From a checkpoint of a small transformer trained on Wikipedia: 15 layers.
Each number is 128 + 32 x the weight over its row's rms, rounded and kept within 0 to 255. Layers, rows and columns count from 0. Numbers have three digits each. The size before them is the row's rms in percent of the matrix's.

# layer 6 attention output (transposed), 384x384, rms 0.0225, rows 110-127, columns 96-191
123:154109147113129172155122156145173083090129103154080126176156131112198123154129087095152187158159111129135129131099146167135115125091127128124075161155055076109142182150081075158166080134131090152168214121107101125136087135143103112137095133190138074118210195118132058151134062122084089154
113:143137121152145139182113137080127151158142135131127128191169125137151104106137136106198175132175133139088100151068194168113145133137080088150114157151125093063148117091102107156158076106142109120129133115108116115137093113151167097161167149103114194131043129140127122134157116122097141132
083:094124109099173105142197129088085141118120131144192106175167144167094077110123124125117143114137143075127126141159140141166139161152085086142146176107125157141138175107122148124161140183130195129163108124108122136123156109162151096070132112200122123164168179100089107074121107131137083094
114:108056111140113130064119135119086147197053117064159131061141186107169134111135151112169141083134132177130138136191086142137143113124147141124126172182154171138124086178114192159141140148099135155130124158126171122093138105152155131127146183090142128148085099115186206080183126119183168117
095:137114071160129130069120105139099143059174177148077153079073129124133125152131116167081119119114160110110091162157099114123130152132189129122138085126166142155110147146131156113122180119141095155144128145169105150122167150130137131152130165084181132118106172051117086105143093154149164117
101:111163119075146084106162168068057151092128117131135100109141081122119127164138120154012110140090162048095145173118158158113108118134171049103125125129132135107165103078087112137155132105112137143107131170059132171115170165137156135162186041185127162148186099138106120123143184112128125060
106:079150121099151136147155146093129173146069179146118043151119143086124155082176084126190125091120152147152153116118137138147136176144101158172159079088122126101147104115113149167140196162124098163121115108159093124092116110105130181160130123097070140115128155163176093132157120127214076135
118:135127139058139110139140108109105059106122056119168142088085179107164162154144136158101107119120136149165145173091149094112161083124111187100127039121138101180111159116123098102103134125131097152093147149130158109086129140111131166117149126178140050124123091169117170150107130094096108167
099:145107134074104102115130160097112115134093108098173115079141089152168142141124123159153190130139087114133094195133187113122112141098113112104143162164158109136123074083125140147172148127156146138157117130038092156105161168155177080069095098157109148121170117162141163111187159113160162114
113:095137092112155091172145135061132144148136114140185102134174152100064122107164114147104062131104164180132138132088142127102140144104126145125120066090148131118126103026193129184159166140133127122102115168098112145066116136154094068138173096194107124184073070127102090108120063129172097054
091:126113147128077154098129103149126118143128145136114173071061087171143171099154100098116139086097131109177151116173092145147132153136147176125140138141097133180099120143121115091101151153135126193113198128183153119132152123159139130161067155111137098085181188126138121116130092096162134127
101:083119153055123179155157144106142158122086092123135062100117105125154085188160114078123095140135159094118147075106113185130196117102132126076103093186066126102168164117058100122128178070112104128136173114174170138038071122154155126153147122162135134106088154123158179202140119179099098142
113:111131100097122134116169157120178135148105166109110171098107088091142143147147132109142146145114073172138121153125161154203124132186099102155132140140142098140135132112106087183152130094126072108162120134088137107103148121120184156096143078096088168123156178153138093115181169139092117151
116:122113162139124141139142178100126150152081147120161133181077068134109112129170153120116170178117111029151111113125119084110109114075066214086138126126122159145195104139123102071179146131094146209071155086098110152170156094126178115153133143180152101071116149091129074119055162154155084101
122:139098115196105095097098110090134125156083086085098204047154105138159136103182152138025115145082130076128153137134100118134144093142081132044100105202121066130153090164111142139097090094125150121125132155145126128160164086144170162111090161148146173110080132143075127139134165213033158112
117:099108126131120106077116177137174133139135141106112169155091077116113091119104173145167157110154121092081104107111151099141111159107114175136130098112138151127156092125123130137218187105051137163166119045102148112171100163089130126126106146078071152122064072110142126107138155035168184148
117:133128123133086182121125121131170144117162096161098145155088134153145074125152092096128173120133110142099100126085144184171158126160094124111112122129049076124111155131066152073110097126103151115199174128154133140140027149128136079168092200124135116100125135091172119163171136091127137170
106:180167118094093068155122147102128108135110050143112112093130091117116125098109149141122191162131095152130110092116114106096133154162101096090128153195197087153158148089126130157119091163162145079118079097101120130112145124091155142067089074121139107129102143255085167166103166148120149212
# layer 6 attention value, 384x384, rms 0.0223, rows 111-127, columns 96-191
114:132121134090091095085172146159118167123122165097152200105076139125081131111081083115130098142056140110123134132101176116117154142126184149070194127167158123188138156137168115147056150141186155182124161095108115131140123111101066137147138064149121106159183059094127189068032148104141074118
088:137144115135115111132129135141133126070151132151143171148118074098117130101185178134144144083116125102133114130147137165126153102111145157129076111086112149098141064167097085133167132141076125095060185119134112138143153153070151139168136165044147135108045057141155129172200130111094177129
112:104125122163105167165142108165151059115155065151117148109090127161118098113182092135131107150153120132142126107146171128107135117145163118117058138084124122135147119142116115102093133239099128076150133134131027130129106111134035099113124133124135119142152154111083050126127138107104089145
095:111120170097158140164114125158118107144087095108168075198112105124111110095123128127186165069095125128127140134123103126130100124103121170150068095138091132113171148127117161132147126126119117153135053131151165126157142125111128120100077134080123109127111146192150157146164104117168095178
101:137144122133163133106168194139143144135112145144153124165150051102090154106133139110184086154178123124132123058185151154115189101121113194112121155087137160115149181151145069132153071137130113098143114162158126145166137146111164101197105144086151118139062100125164086162160091163130128098
108:215116193160108129121124119154127114148167122118095104097114084105124135152137128131119111072112126127136125130125155120141106074149128093105127153169177099068137118162105106106121005105058164111181139152114183124136130138114111090143098153099128131141122091152051142161105152119110149138
116:168123106156099148113108160148130112094141137157057124180171048133102144153108059124188142202147129129127072099143129175130123114138126120133130149140138148136137135144149122127156147135113150109172150109141135134155137122163163139221129131145122135117134158073103017085142156203147100122
100:101120123181139170160183114162152153112120118136096177203099106132131176128116054118113085155163137120146137114152100149120138106101169166107162133073122128115163169152125106136123142194135114117117140099135139123150134098141050141159124136130135162130123114101141088158104132075130098089
113:158143125167147146119126144136152115127163152098091111119078104121150106135133091127094092108111122103131163096193201173144124073138128115132130144150128189099137119173093119117185171142112143074104154148112154154151159121102154140154150152084118126047150158115151153124152167135124148125
094:138106137147127110175114135139143130128112116112146104205190140128129142151097105139152103174188119126139069137074120103120130086123118100180128141117146159128111100101150146128134110141056132105144097106147101113133135086162135144081151146138119147114082134172033096198149123101055108151
104:198138102112134039133139164123115120145168210121145158110135096096120121079041129125155113088168128126129160110196165098096119188153105141125139190163175126131148103205176136116123074137110167177161175156103000121173129119115153121180174128105125096172182101145052075114105129114115120128
116:173123141169129073104147128146124124161150140168125162159152114115148143092186113130138070105192135100138140102120099112064125090138142169104144135104136174106152144109105120126163070236065118115125143083144106120127101127131021118142126135133140140107035036172120130146111127105139110104
115:128139131091077125130170141159130167142157135136139055130099192124117182156068174125131115115179124132131126138121101161157132117206098071148137149119128135092118114126156120158153118167163112067223124124135042119145137124110095165090149117114148156155095112107109148178169122084093137140
118:068119113100112145122154126161128110133123103185164122210091172168102151133125102124196193148185123127113130121075112076098126165176148126165120157116111227173120192074192128133127141104154122146133139094126117133121105130108093096123175122078116131133118091047195101112077122053128100140
112:133130152143079142165160121136128061127150116129197122146145171153164129157100150125071104094111136132136169102165087168119135085163119095123139129120130125071115119129155107120067115145183137089160056204139146110114132094161166142137122136167135098139166138150113106152139123237107164143
117:200121134106140081168123129109112076120121183115198167069178134109085084128064150129178116106127126137124144172084109131107126164117142163093208143226165146148118155140146144130089154148159135131099160115109081114107129082134145159127177054142130095125138142150061159066068127131142082133
110:099120126199132192090077122151139160129133184106084162121164167096086136119146123118183140097165138151139154113079114151131102105062127120118197178113124184119143180087134132120131151104115123192155114142123177138131114127131139110150108119155116140097135120064152122126089151139168105083
# layer 6 attention query, 384x384, rms 0.0373, rows 128-182, columns 96-191
066:148125114105077142121165142125131153145193136142150141151165092115194128140142126157121149099081141129125110105172113124189132145152101171109106136145109169170170117167187128136110080083122094137150092069124169096149109128174080119158109099182104119143160132145173159103104106090117106134
082:185165122120170156104086139188181157113171125111160144140056080133152125127097110123129155086145159139127130081095108168165126115153128155116135138091136143167125135111170094181132165102138121111132079115114093110155114132161105080137129184157142153151100131137107141104138079122037072094
078:092071187135089140114151147128090124168159157096156140114149184101098104133098175130114094122125122145135128139163135150110089128097086117110150154138131164160103162117130154070126118109136162117158182121112123115087086061120120109120145116119116123121139098124111138132090182121182141154
074:121167076084166148147196145209147148135167122163131080092082033113124126093136148147143160160111140201127124089128151117110092121140142161152135104121111142135139166127099097169097147140128157144100099106111117140118115130107068019177138091142129160196092117120096118088113107097135158178
083:168152158136154156129127127132134115110129098135121130157087143108163096129136120100134152168164122076124125158114102182126112144136119111122085157128105113058146148155093140135142132126116067121162087177141172065140090138092159160117136194091159143033137163155120112137147115085040168122
083:097106136162150148098174161113128142143131116077122123099146123079109180108139091131110140158167130149120128082135186131092093130148125161167156163190134096182137134167157113148139081123109172150124158098134107147088115129086110098142104074157107131187161101156141093112133148105176153162
060:140192149104225163106122142115152176122189155099124083175103089097160094148146122165132146130147168105136109084125102156197039106130139177142131134109108147112126145133119143134131101131135085183169077112106093057173057149114100108073150122140136122130104112125106145110124104108121117104
070:159108115088181130140062142149136161177215172143068125125066076123143139091157108128098134115164113164093159156153108117174097140092116209127146085164124146058123120125161108203133081136136124114131150174161136081075081118130052112110140068111088189169170111111138148115116158107157098140
074:098177112150107116139148113086142108116002101084150123174135162143144106167123175111196134116116126084134131123144128141115147131125129055115097129089145104145120108146091148063151182137156101136137111107093121167147166130117195180081124160141137078078086097135121151112128147150092131128
065:146196130105189142103106136128145186111172120084140095192133073143170097136122119147142131125151159065133136128147114192181099160143112136113083115131137143115112123125187099106142138086143074158123100101089121060124062115150131138087150110161136128125094119125138148102132110109078086110
078:131152106161126121146081098120148129078052106156141117154126165159127145124120097106224130110130127097131137139119158154092160108151162089125121129101146089141121104121107120106172175126142128090128101161143102168170176154132197146127144187142150094061069135123102145115116116161120152065
066:141101039160049112138077099151141075123101152197144126108135180121125150143135105089184122138113088141105129137127111138123188115162175138082161106117115107133124090123072143135156119138101174058102130154177137165166185141140143132188121124126118103079122189137118120133094129116183171096
078:114121117142098109155083078110119153112109125144141130116180135188082164143150103166124097066119158131158126103134154092098146102162129142162160123126151121184118104057125128114141112111115173151128107111133058192190203169173125141135163120139130113171129146083127103125133109183187111074
055:108093159150095124174179119141126099101075087155134141124100203091090111133062129113149125109122128166152116092089135161079149105114109089196137199156124092197134163114089164117139169143091138157141104129140115166101163144119170106127119226088162144086132176151067102127117080130077196140
061:134038167157074115172130093114140124129103096154129143143105179090098128127115116136155091105125133205151111090096128127103143102123099115174147164176117113159160161093086175142124136151090140145171095144171118168110188157147130108112136206112150157108172145151069135112106070125113172139
073:101153106168164131100119122077104102108076153069117126099167154128075154158178074129095102161150125139152090109108175122076118097124151119181160138156149027178101091143104149162106083143113148179136140127172038163171170176076140161115135103109134126179138122115183095136154166129176161098
068:143188134097209149087097183138134173105158133077123129166095112110152097155102162118150159106154141097123136128147070199178094144112132131109110110114147168140071124148156097109147160096141093136107144108081127071120063103135152120109105111149121123129096112128133151126107123143105091120
076:124083111130113138108156122124125108113062119130136108120179175087099142156148146108160120142132087141147138167129141109075128160132163098129135104159108117123094120137081143085115108138109143088099165124136133122137116104071196158177140114105129106084139108115129051143106163149217137162
080:106202078125118098197200146128144099122030129102182125157136111151154105137094164114173155084096133150151095102157140126092160125099152155115115097109132137152128098135149114116128175167130097168119091104117143131178159106109189104100142139088138096103081091121134155079126093129022099134
095:111175116168160122118068093081127178113117147115113148167120148173122165137117116130189112080122132078123153144133150132098152093116144145146138132113118079160097113098088142142151127088091109147125113161146082173196158160172111150106189136127137113106091165095170140122086132154199173055
079:141007130112082146123121110157157148135138104185132119128174092169112119118088140178110134131101167143137105126146112085203148127126128152105115093139111174099176114111163122117136111099122133094156109101134152120106132128162095138150134136142113137167153118115093147099092109134151096144
061:135051146175078099192116089116159106160064117160140139133097155126100140126109100098142103109129094196127121119095148111064195105119103119156131159156106106150187157103114175167122170164103111138166108181178148185085202128130137117096147189089125162084154120141101136122124094133096172156
078:152163178116189144140159139126118126152112128119067120152089078103175153094179128115190144121150104125123190123124105108071074129092129173140099136152121131092138147137073132138112103120120079133174125196107178109112084118117104125097130146096139152080168108126125091114138173115115130115
073:104180086156145098128156123075121146168121131066138100144175093108126174143215113141130122143150113129137135133176175119102114153123111166138131091180123083154126079171131129136145059119120104162108121153146108155128132141141120158113144055125096140137174076096243082093140173121187131126
072:166080143095170162138093138183142108093126138191111140108103165126111118133104092132138138111151136172128088119085086135137117092120166128154158131141123139121115156090084124151133143173124176107142101133152112108178156136093146100157121165096157152132117186140002085144103092135152157119
068:117093104126085119157163114174107124137104098206126129084162066159139141063147074128118131185112118110138148148138131077086169164162166114118098118162119142065158116120139096124114138108124151066091134130139190154090142136097133125212109113140136145132149157135149122136178141130118134158
073:172071178114141154074071152139130126114204142142099145150075177091157128159109147117124135085170109150105129141107092189185100122117093133089150176155139153153111177131143130149160081122140125125167165137169152073109098132148081113139090119131104152137156178150079136123098109095132123113
080:115104081169129139058081134092137133107126156116136104155132186112100145202115135129175103118140118125112116103102119149143132096151163137118182127094123110203093127106107149109170123147127149139099151077152081171185153149144121115110123071166102078132094145106120140152072117150218144067
073:115112083143040109107095118107164121141077113153129130113099202160116148148115138111201137099088128119108123117121132117141176059144146107096143105055155101160138110127105124103179171137149141091106104136133089200180195173182173122111133149196111083121112136130116175140122110188164108064
075:140111162101134135104116169157142128176181133141069146084090082132166163053157108113080148140137126158089143134120099087131119131105118206097104131163130132079161158166144089188128118144171122117159150162124188104076087120120060112109084118145099160155211097139156133141187151127105088163
084:121193113172142124124073128110124095100087108078131113162105148131132117151130093081147113177167104073113134152083153207099174147165125064120107166111145072127115109138122135142114151118143114144104133161146110135146151131118158166129136154110140112078082173148159142155159130128077166107
073:168061154119171164092118191139152143113136111136140117122093167067117148176103146124204118100174118163109117130105128142148079118107150158123147148147154188165140162154145109115161123170144121117146162124146137088085113112062153098107088139147122131129128069153072139117070091100142122147
078:119160102163114145066116139069121113120133179074143138153169187077124130186133160112154148092142102101110103096137129150126109103151151167108171128094118125214098102136101156107151119134107110147148146066119088126211122119114132132109152074149105046072114131130164106149088159114193134079
072:150102158098122116111119136136123145123196108141079154126089135111138146119134130146042134123148139160133146154131142148174103165151046103134159164202136108118106168129169094187141049091142153142131141110171081093040106133157115109144103143162116198199142155169090132102133120142100119168
056:172181135110192157135102141118126152101150163108144107168156098140183088172153109144144138096153159100142127107159080168198079149104134170099090089101129186110139112156159116106129120138142075164151102126112155038180062125121140156105152076111147125118115080129123121101128115094085082113
070:149117155118086103154157124154129122129143087152155129108214079143168129081118114152077127130123147144147146151134160077131147187139104121136095125179135170094167127109223108120106125109140137096126121106113152110038116096116144135151105152136138148168127092143136112099174106135066087178
063:123167076134081110120168114164129082136104098173130163060137108120108154091149122106093143153123124142133155125125136097058180144175153100125112085123123113138106114131081089138091176144132168084061149150108116165116131136080152110180126135135145134134142167125192078177199141159156135192
067:167093143104164156125117165185138143136149132172097146075018121121079128102079144111138132118149146175109126128109109152130113108079130115138127134116128146126097164128110103162131189140139163117126150142129105101097119120102105037141135174123138182164110176153045161154106088157121143151
077:164098151077155144179112097159093131159208169169101106088125098131115122102161101152077122145113140165148116130132103120141080118115113171166163086133100153070127146076098151155106065136097150125144104164145106097156116134147055139167179117071155179149157161107075071134125150120170148125
078:179108196112156134164086130153122133173193166133117146126046120149139104120164103127084115103173131144120144134133094152163097130087097192111134120121121162068155137122159112162138079144113105135168115210154158071128094131176093118120150125092124191126189106122108150150145133095072098081
084:132067157083158137133185163165145167171168123162109123090102065128098123066101139152100146136113140188132120100143120074148099136093115166158126123159122155107162147130176103160105133137127131130139132120113136126040104104117091079134116128144113180211165072136092140103122116141145091194
078:060156087141109106090191189079113116158106140023129145112169128108096153158140171120105130148108101121124133106155137080093144143124140142125108115121124098177116086167135134116091132115133112175103177081086127167121119092101126141147099066164089072177138083120250142172142170150188110164
071:107041118122121140105116151168161158185166090163097137063106080170094155063121078143061138164127139152114132121111161069127150105133147176125137110156157114071180124108166067173162107101129175091111144123123117188064156148128093073159099120175095157221165121134140146118145116143155087152
062:118071153168083118180158085093148102133088096130151115134139178107102135155100128150164082092120135168158111082080137097096140070118125116171156163128121123196171142099077200119138157170102136150162079140147132180136193166136135114107127188093152122116159120137098111117115076116116169130
066:129086146165096115198134077134112101146086131164132114104131146145094126115140079138127091140115139173159109119087144099091145105127121127176152142148122112125163139102087176134095118180098169140140098157157127179133189177123116132137160158079168154107139130131082104112131113110147189127
077:129099114116181125141085120190193158165143117171105131096066050173140141041105088111140161143124143169100148117105136085148158107115167172138129087119164130081161113120169075179170188128134146070107123167124142167066170126129106105112129139138100184188144093118094137084149121168121084146
075:161122088102117113109118117102123144149133149100145121169186110110115121211155191137151112066132113136147129134174130151152105150131132170081142079097101176161089086096120153077144090101109114119126146112117133106148089100181140162140168042125097086128098066084182120123052153091192100125
090:117150064176087109126101077097122123103059165144149145164202153170126156155149105116157136094099117094140111137158132116105181115149182125094134092111098085152097059127123141114147105097096120119124116123166122160215171140166179177136161115120129064086087155103196121125119146136162141051
072:157142045118140122127151094158179167111167098168118082130142045160144139115127106160147136156119148130140099103112164097172147127178143147140138103124100129091155114094151104188139116083124118124112042092135083134116116177165074098146157109167130123169067132126131154098118093105138122125
084:163136092110099125163092076114115148126116169211128122133164132158141147136168112139179114089100119123132136122155096085130131109131180148113144061080110164123115118099096143107125103148123140084127108153141123139211155150157121151150184088132134108106128134065144111134087136159193120071
071:121105122131165109131052082123127147149123166157111139163149122155078149122135093112170089122141101100111160149130135097116164118077174133146149067137121131110107086084120146120160134134107132096119174184145125160135158128123132180120169092085122138097143135086148124148103163157230128095
073:102139100141131122155075115119113141140128180138129148157113139170079108136132091118164099110117124100110122090127092125135185108121167138109117110042125135162122094080103159101105153163122108136120108137128121156235159137170088129117151100126118095114090145090155172170116131157150133057
086:091151121148134133070136110082117163119117123118091146108135182143106178120129127145102116134112152125133147107126179108086112097150087113163161186108143051183083167128090113140108109096173176144115121095114028193151144156142077077121149121175124107198091155108148158132136154189188154121
058:165163141051180153101160167139109154113198161118100125160162066111173108123139145184076157142138170117156139111175104144216055168128115154119117123143119170092105140136167097137114077119151135154131117052100116025127028135121075103126134068156134119162121124125125144118112136091114080141
067:124132144149137106131104138093130165117063141021157150178165175099115137215141107138155101078154121122140123099135158136133152160132120121133142147130160085240139073130184137104155095106123099168147159095157099131111157097161147173093129130135107122133118036127173137123086149122149092092
# layer 6 attention key, 384x384, rms 0.0332, rows 128-182, columns 96-191
071:153124063069140158111124169156126107093171139134112150088136067188162157128166077157092153134096167103196156123123153131096136114154125114080129152131086050143116131160102135066171081089065175101135071090118129117141179135145182147142117150147228125152185114088114117173105145103114143130
086:164135094076170114159104114109109149155124143164096134161087103148136150127131077187215131141172181170240118102159135155143073129091160133135115111096099145128130118150121125116141143131162146147097035138157107078135132118143132149118101145135221202088181084109129133118095126134102138110
082:108124206176100149125151135117126116092065143122116132115175170125097089147107208062106131122130130102098120134114097136130130138121134125077161146172168117189170128021142151078101109077088111117163178096124133144125120128072146108138199099128153097142133148117136090120166137146158149119
081:095148154097113092182075100158143112064157107106087173152148109137175128117124060169183110089143194151113124131107099133152146116099104121166136180122114121109125106179106136175174148144153178098148102146112152134100137136123172177087086187074194147189103125158102097153171111115100083194
085:130127045154169106169172141143100125162116160126155080161076140124137111149088070122151100136108080126201147137132138177084140129181149107127122066106137114154126110135148112086142120127150121173103090107192081102131092096145095084138078131149191167063140111109132140111119124094113141065
090:135094104147105112080142132141146073044116107155120140138175156128110133121110146079115134090138036105133097106136113121135136153076134132091126121167142093152180089164136159139172116132104151145169114099133151147119122118035179057088153130104145090157098130076157077215165134115201129178
064:148140091128112073155127162126083141182089128158115121139119134149139114147084119148125125151124088087169132127142127125088131114154134107110125094112087108118122137147099146092142162140111175149137118100153161034118119120106157107143097130124226163114170110130124091148098134119103152130
073:138083115128105106133114127123191080142123105106115130093199127070149147108111092105065123200150074123156111120162099098069196127210155140136135158139078129109129142119109148163124092178096099145140108141159151137097092106084167181198154106112121160112160168076192118144129131121118146126
075:128141098145092084151153142119111198156134136170160142114119118130096084148119176121142125112061094132114136133115150152155111163121115097113127015113161105069068145171145103145110182097184142130129186112097119054135103112231103112119070111165093104168107064182081150099093120180091135107
065:146137039105129083166120163117133156183134106153144132116112109134139107145095093116116113185113057075172135123152153138080169149169153083118096079120085074102097153148115150107145160144127167142127103099158146059100127098135149133167081137171186174111170104126146107149101122122083155096
082:117154109118118098126124108116104184178190122148124123130086103103102121159144162162147146097122143165089103078146145129168088153081099150166121101109146165107108139166153106215133134173182113144119151163100094115140104131179027126075111095133059127122073111121079155098124117150138119127
065:101131163141116158074145083136151088107136126105144144141141154091081128114122156175097155114114181176114120092102111093188098091112102186152149176136155172163158106112150123185124097125123066122142160158058134183141144147155082146089161108081076067116083139130121166099127129127167120137
080:139153193116100138090088099118096171139156108124097127121112113154137163124193177168110132094136213131046119134132116091149099117090130150146133197114125161125102145129129118135116118151144163115104162150077125163161202195149089158078142113151066134164122144108101136125139146137177119155
065:103160179153141175111149085126085108082092144120114128184055132171127116121130165174182119059137213163149125119095098158183064097049119154128154148129181146186141095095132108089127132120121113121103121120111096151172152154141077119055143120107178099128077156129106156115166134118172120137
072:108168197141128159089139098133071094108102142108098131169078138168131129104126156227154138068121252147177128121111102136161059087077106161123159156125169144184146104075118116071124117125118137106102126106092105163154153177131101126046159104120196092137093171123101141125152144132182106146
080:136090169195101115067131115124089136140099140157148118150105204122122140147135223090162136089111060131060104147157131118128101127075124151131114108134185217122146140175164133167113136172162107156130167125118147133152108126098132058102142090105052080115102111114111137110150140121181101128
069:139117077114149076179106157108143172165122109162145138109131145108106094172095125103132130179127041100158115140131145149115144150162162097122107050126086109090101163138137137134138179136152116163130113113162129022105066074114160128189071131154171176108167096154157124150090106144069157094
081:095108164177080108108182134115127112105089119134173119135189213088108087151088213113076128146117077090109076100102131101143134132128128135108136083169187143120158106094154135106151173146150126132136198100091100150119097137060119085127140112139136059138067134127128144157171112125130091114
080:135147047107134117183124150145143186120187127135126113120096064108180125148139076140161147141136124148138137126075161157136111137140141118153122069115096123047050162182108110219157151141150145133115146131097071081103072128214096179121085141125120154168093094144102145145124114116058100118
097:148146121148110125098081112119092172177186096143096136131077090153131138157174193172168140098141190162107129129184117123151077109092105143166118154120131158103072150182124140192127112149133133087103133160080118146158176172204114144077132074114069133101105145102111157113100117176125132132
084:116131175106120149072137113109099088090098118111106144115128124224147121091119130202089132150109255097202136120124113114135133109106096098125140165134146094158154122069122133038123121112087172082101122115108106158121204176124131208086136144157253108155171140110133137153156137149142133158
067:112157186153123175080141090147134098090123158102086124168086130143143139093138128189145145076126224164150136109113095131155080101088119167139166167121172164161137105080127107104118107122124111104091130130086095199140149166157093132061168102096111102131083165117105161105159147132160104149
083:149123030135116107191189142108134160166143132144082134118169119043179144154104054103171115141111027111143124102131094131063147160162162107151132054136117108091109118176091134163124100148162151150131108153184092133108052115110155117163057141144150165136122163059149090136141124109107130092
078:146096064169093105091122143160158140122179108134156126109176121138156139128128123125105116153105037063125111146147138111051153145167168126129109090149127122068072135181127149158169115175134153120166176090114145145112145124148188111136123071127116098146102129079157126188143132129141122104
085:091131218143119129125139063098096103133056128116110107183095156104123126133094163151111144110159160175111098099099100094181057078070118169147157165108168207171161113088122119113128154174145095160102100163108101114144123177045058142101132139101170115108144139127113126130151116111168127150
073:091121119074141169147157112146142116060194120065142121118158111119157152104183051121131109130120164120079128126142146107111198162087111116154114176132136103156144119135141114164141118138180154102165127175132122200090136097130110142123100160155082122141117137110135138133172124098137078158
078:139106127120128124107162131078115075129085131162121127133124154120114118135060155143111155152132103110217124118117126128131082114170153141094141121161139125196161115087124144054112075114077083154119071111140110104153113117084118130159158117122213114074170158096156128143086134131149174080
084:118128192149090113072117120103123096152107116157133151151116179103054088143101231152115183091140123152093104096136136084193045096113106170141138155154125183146164138145139131156131127103077069137143175115063176115153151165100111102085154094087078076107115128175118140102089126136145154152
076:108137157132107135076110096129121137154160124137121158118124127119088130123152155182110146096120172184107124109112112109204083105092086175149145146104128158118137126144158103195107096108109091109124156156090142131150145174220066169078167103097061092155107094157109147090096130165137126141
076:141079057106135117146138156140187113122149116127104123106184118072159163098145027081100120186133029121134143149135139121063224161170146120129136110124077108080150118149094127156139100119117104167150105179195124132089098083104155167175135161121093167142175122102180108157102138102115142122
090:136121092126143099149129134144170152163142144138169101140090136060098103144111135080179125119118048170083124143168159158139152143148133138150114076119169149135104132157164111191110133133180069157131113131132120112145079073193091066154105099144003128068097105145114169071090122120116130084
079:113120138113110119149172157124178084112089119164109122149151163084098100139042136127105170156163034111168092075082143116126084134156130145121129081160134130120170108107124131119176129139106111178108114079137091073108056135021096098091117126112179114123140157109126110174122133107132134131
086:128127110158098124101133133118119120124101138191148116123159164084065107173103237116087166109134058136119108106120140095171054105149129163106132095167117158120157128157149152177135099062068069147157181105091163107169128154095157060135154092079097075096102123122147108104084121115127159113
077:159118136136131114110126112116103076100076103143148135135123147198095146087096126153109086160132171101245130141135118163103135105123159118078128152145151065205135121107126136019136117140090122117127061093161124133138144122100141119125174115157241137115154124093164126175119150148141140118
063:152123072111125076171128174116126159190131119146130124104156129105160126160091099111106138209114050081150121133136158146077147149180153103107120067125081116104106158136105149122153161161126163156131111106163130058107086092104143133199076134152199168123186110112145106140108124117112155096
075:143130098057160160189134170144129136083142119110123086107150072158178158083177049121108100187147141077133142151148167146079207177118149085122097159136095075087121138131113121095158141136167204123127095114165112143096149109085143140145135174198143178150137149119130119168155139081132136120
066:099105156141156140142105102133148141053154120092143105147146117129145137110205113140135069103160160160074126160128140138149127133068130158171110163105124159084135103167145100183125174105208100118134165183148129162136126104137136099135137151099057118128064103153159160110152117103106087149
072:105128209141141136132124065121137117088096116115111149198106146140117104128129147138164139083182216174135114113096088137210097098059118153152148184118152168161161112077122106123123146133133090102092092159156105117142110149099089148103152128093135153132117130140123139100151121128113094164
079:125136222172117147114122090123106105134073138076120129130135145152177143113126137128095116124116210127122121140139051109087132077149136149122151229136142166176142110055116145071101122176115138110124133143125132173139173159062156170169175130102200147118136161103136091116193130127175116137
086:162114119125142145136141104133161126172118148085135111118156106104154161141098030103126129169156100136174155123131074135065135121209191127134149141112086155179123124036100129107114063161080118129104078131189118139091086105119116192175140091148145206099181141048183116119145142103131118072
092:116112178106119140136116099142126092051099113109074167120143135193171143087125065134125119132148186119176138118101082128115156121084122113137141179139118094130152112082092138091141150135117180099119107119159120142086145159063165171099128164127232166193147156115142095189176135135126114189
088:128081088126114143098105165165200146078172118167146119112155142117113127144164151065125138126133040123066137151109171126149176159135121114121109084152121108045120131186128134186124124059132109111156170112122150149110117104136209065155129139131000094173129130162149127146101129116085095126
075:110092156092124149082098109133160089077146106102091148104154146129113162075164063130113120149142148150127134112126108094136181136064093117158135172109117117124186098127115111169122102125122138124142087171139128176100172135112128163069133155145070120159170138107157128175150129147165107182
071:113166197152128162097144098133072091092106145102096125174085128173131135105135151205176143067129245141143133122111099129163050091077099163122148157129156152177155101098121122070119119111115137105096125114083097163171179178150090140038168117106167096132101159129100157114155153127185120150
069:104155222151116162091133093147083096097126154095106121158090118141153141101149147158160136076125235145091123133126092122150072077100109162141142195125169169173142100090120108106115102148126142101117134131094132179153168159142096126064145120096116102130085165131092136101167141120189097151
080:112121129100129122110094088137178129124149105109082151103141128104141160079151074138133122172153145173118109095140095106158160137073100133180128157089084148069135117150122116229132156157169129125129109199140124137103144135142111222108129143111091170153131114124147129140122129169123118185
080:127127124123088104128136157105143124127134110155176149108208154143127104176094158169121136184119143071197111129112133131105092140234146100113130110164124121100115137109146156084153124126079133090111205069061140143106136144124181151172110092128202095141165135108144133150149120132101119106
101:132124092140118143066135127115098169160190110134152145104105120132125136172158192167106146122104174125138104107141159112147067113104108147153117126129123169109100167179152131184138114131129115107117177151066141169140165154192106147114125093119087084107115120100119170112126121153117122117
079:138153120098121114123082117137089109114156101111111147155102105197154134103154070225174126115140255130206142119156131131123115116112122117143115191111114112123119123161121153120169144152124194086111072112092155146125189159159132149080116139116226139124132138119113142155151108110131118165
093:123146168128084146119112104113114155181178105097144166094188097115146149154157154155073142129119185133056111080128113062124088105143115168152144197128108178094114154131120125165132100168124137096137198174065157156134156165141115181132138110100087121145115156111110118109134125130125128139
072:114124178170101143086120082123148130147115108099132121123144141093107120131140219113085120135130115166052106104156102075151110112101121165157137188134145208125123130105153138193085138156148097115141210162076137173125142147096100138140154081110031121113080168112150140105135140159146124128
079:117134170130118154095084086121139168159175131111112126124110103094131128152186153132141167081121168195030133127144124095158104100119111153159154183110134189138114143115124115200081103114128119114134162165107163161142142142186081154119113108109019142126121148149095147059102125139119125136
091:138145152130095090110087116123099153143177107156096159138139117146114145132189203130152138071138174152048135125175146125155117143080097122119119161136139111107126151194130133176117093121133148095155130141126149127160164155186139087073158111120042130159099124145109099124126126169126130173
066:157123080118119097159136175113099132159105100160135149116155120156150122122095091117099104177131091071167129125126144117087156137165151097115112106138089067104133143144114159077157152135095168144141108096160152075111132094073181134175097156137219160129177108123161089172124112109099145125
071:171114113110105110090153126120133178137113137222149131096128130139135114153119219124142154142111103105178101110145153143107082149142170106091139031170184119095104145118164133084125120144114156142118164044110121095123100135130153079160132063181144111149140125083103146150125125153160139071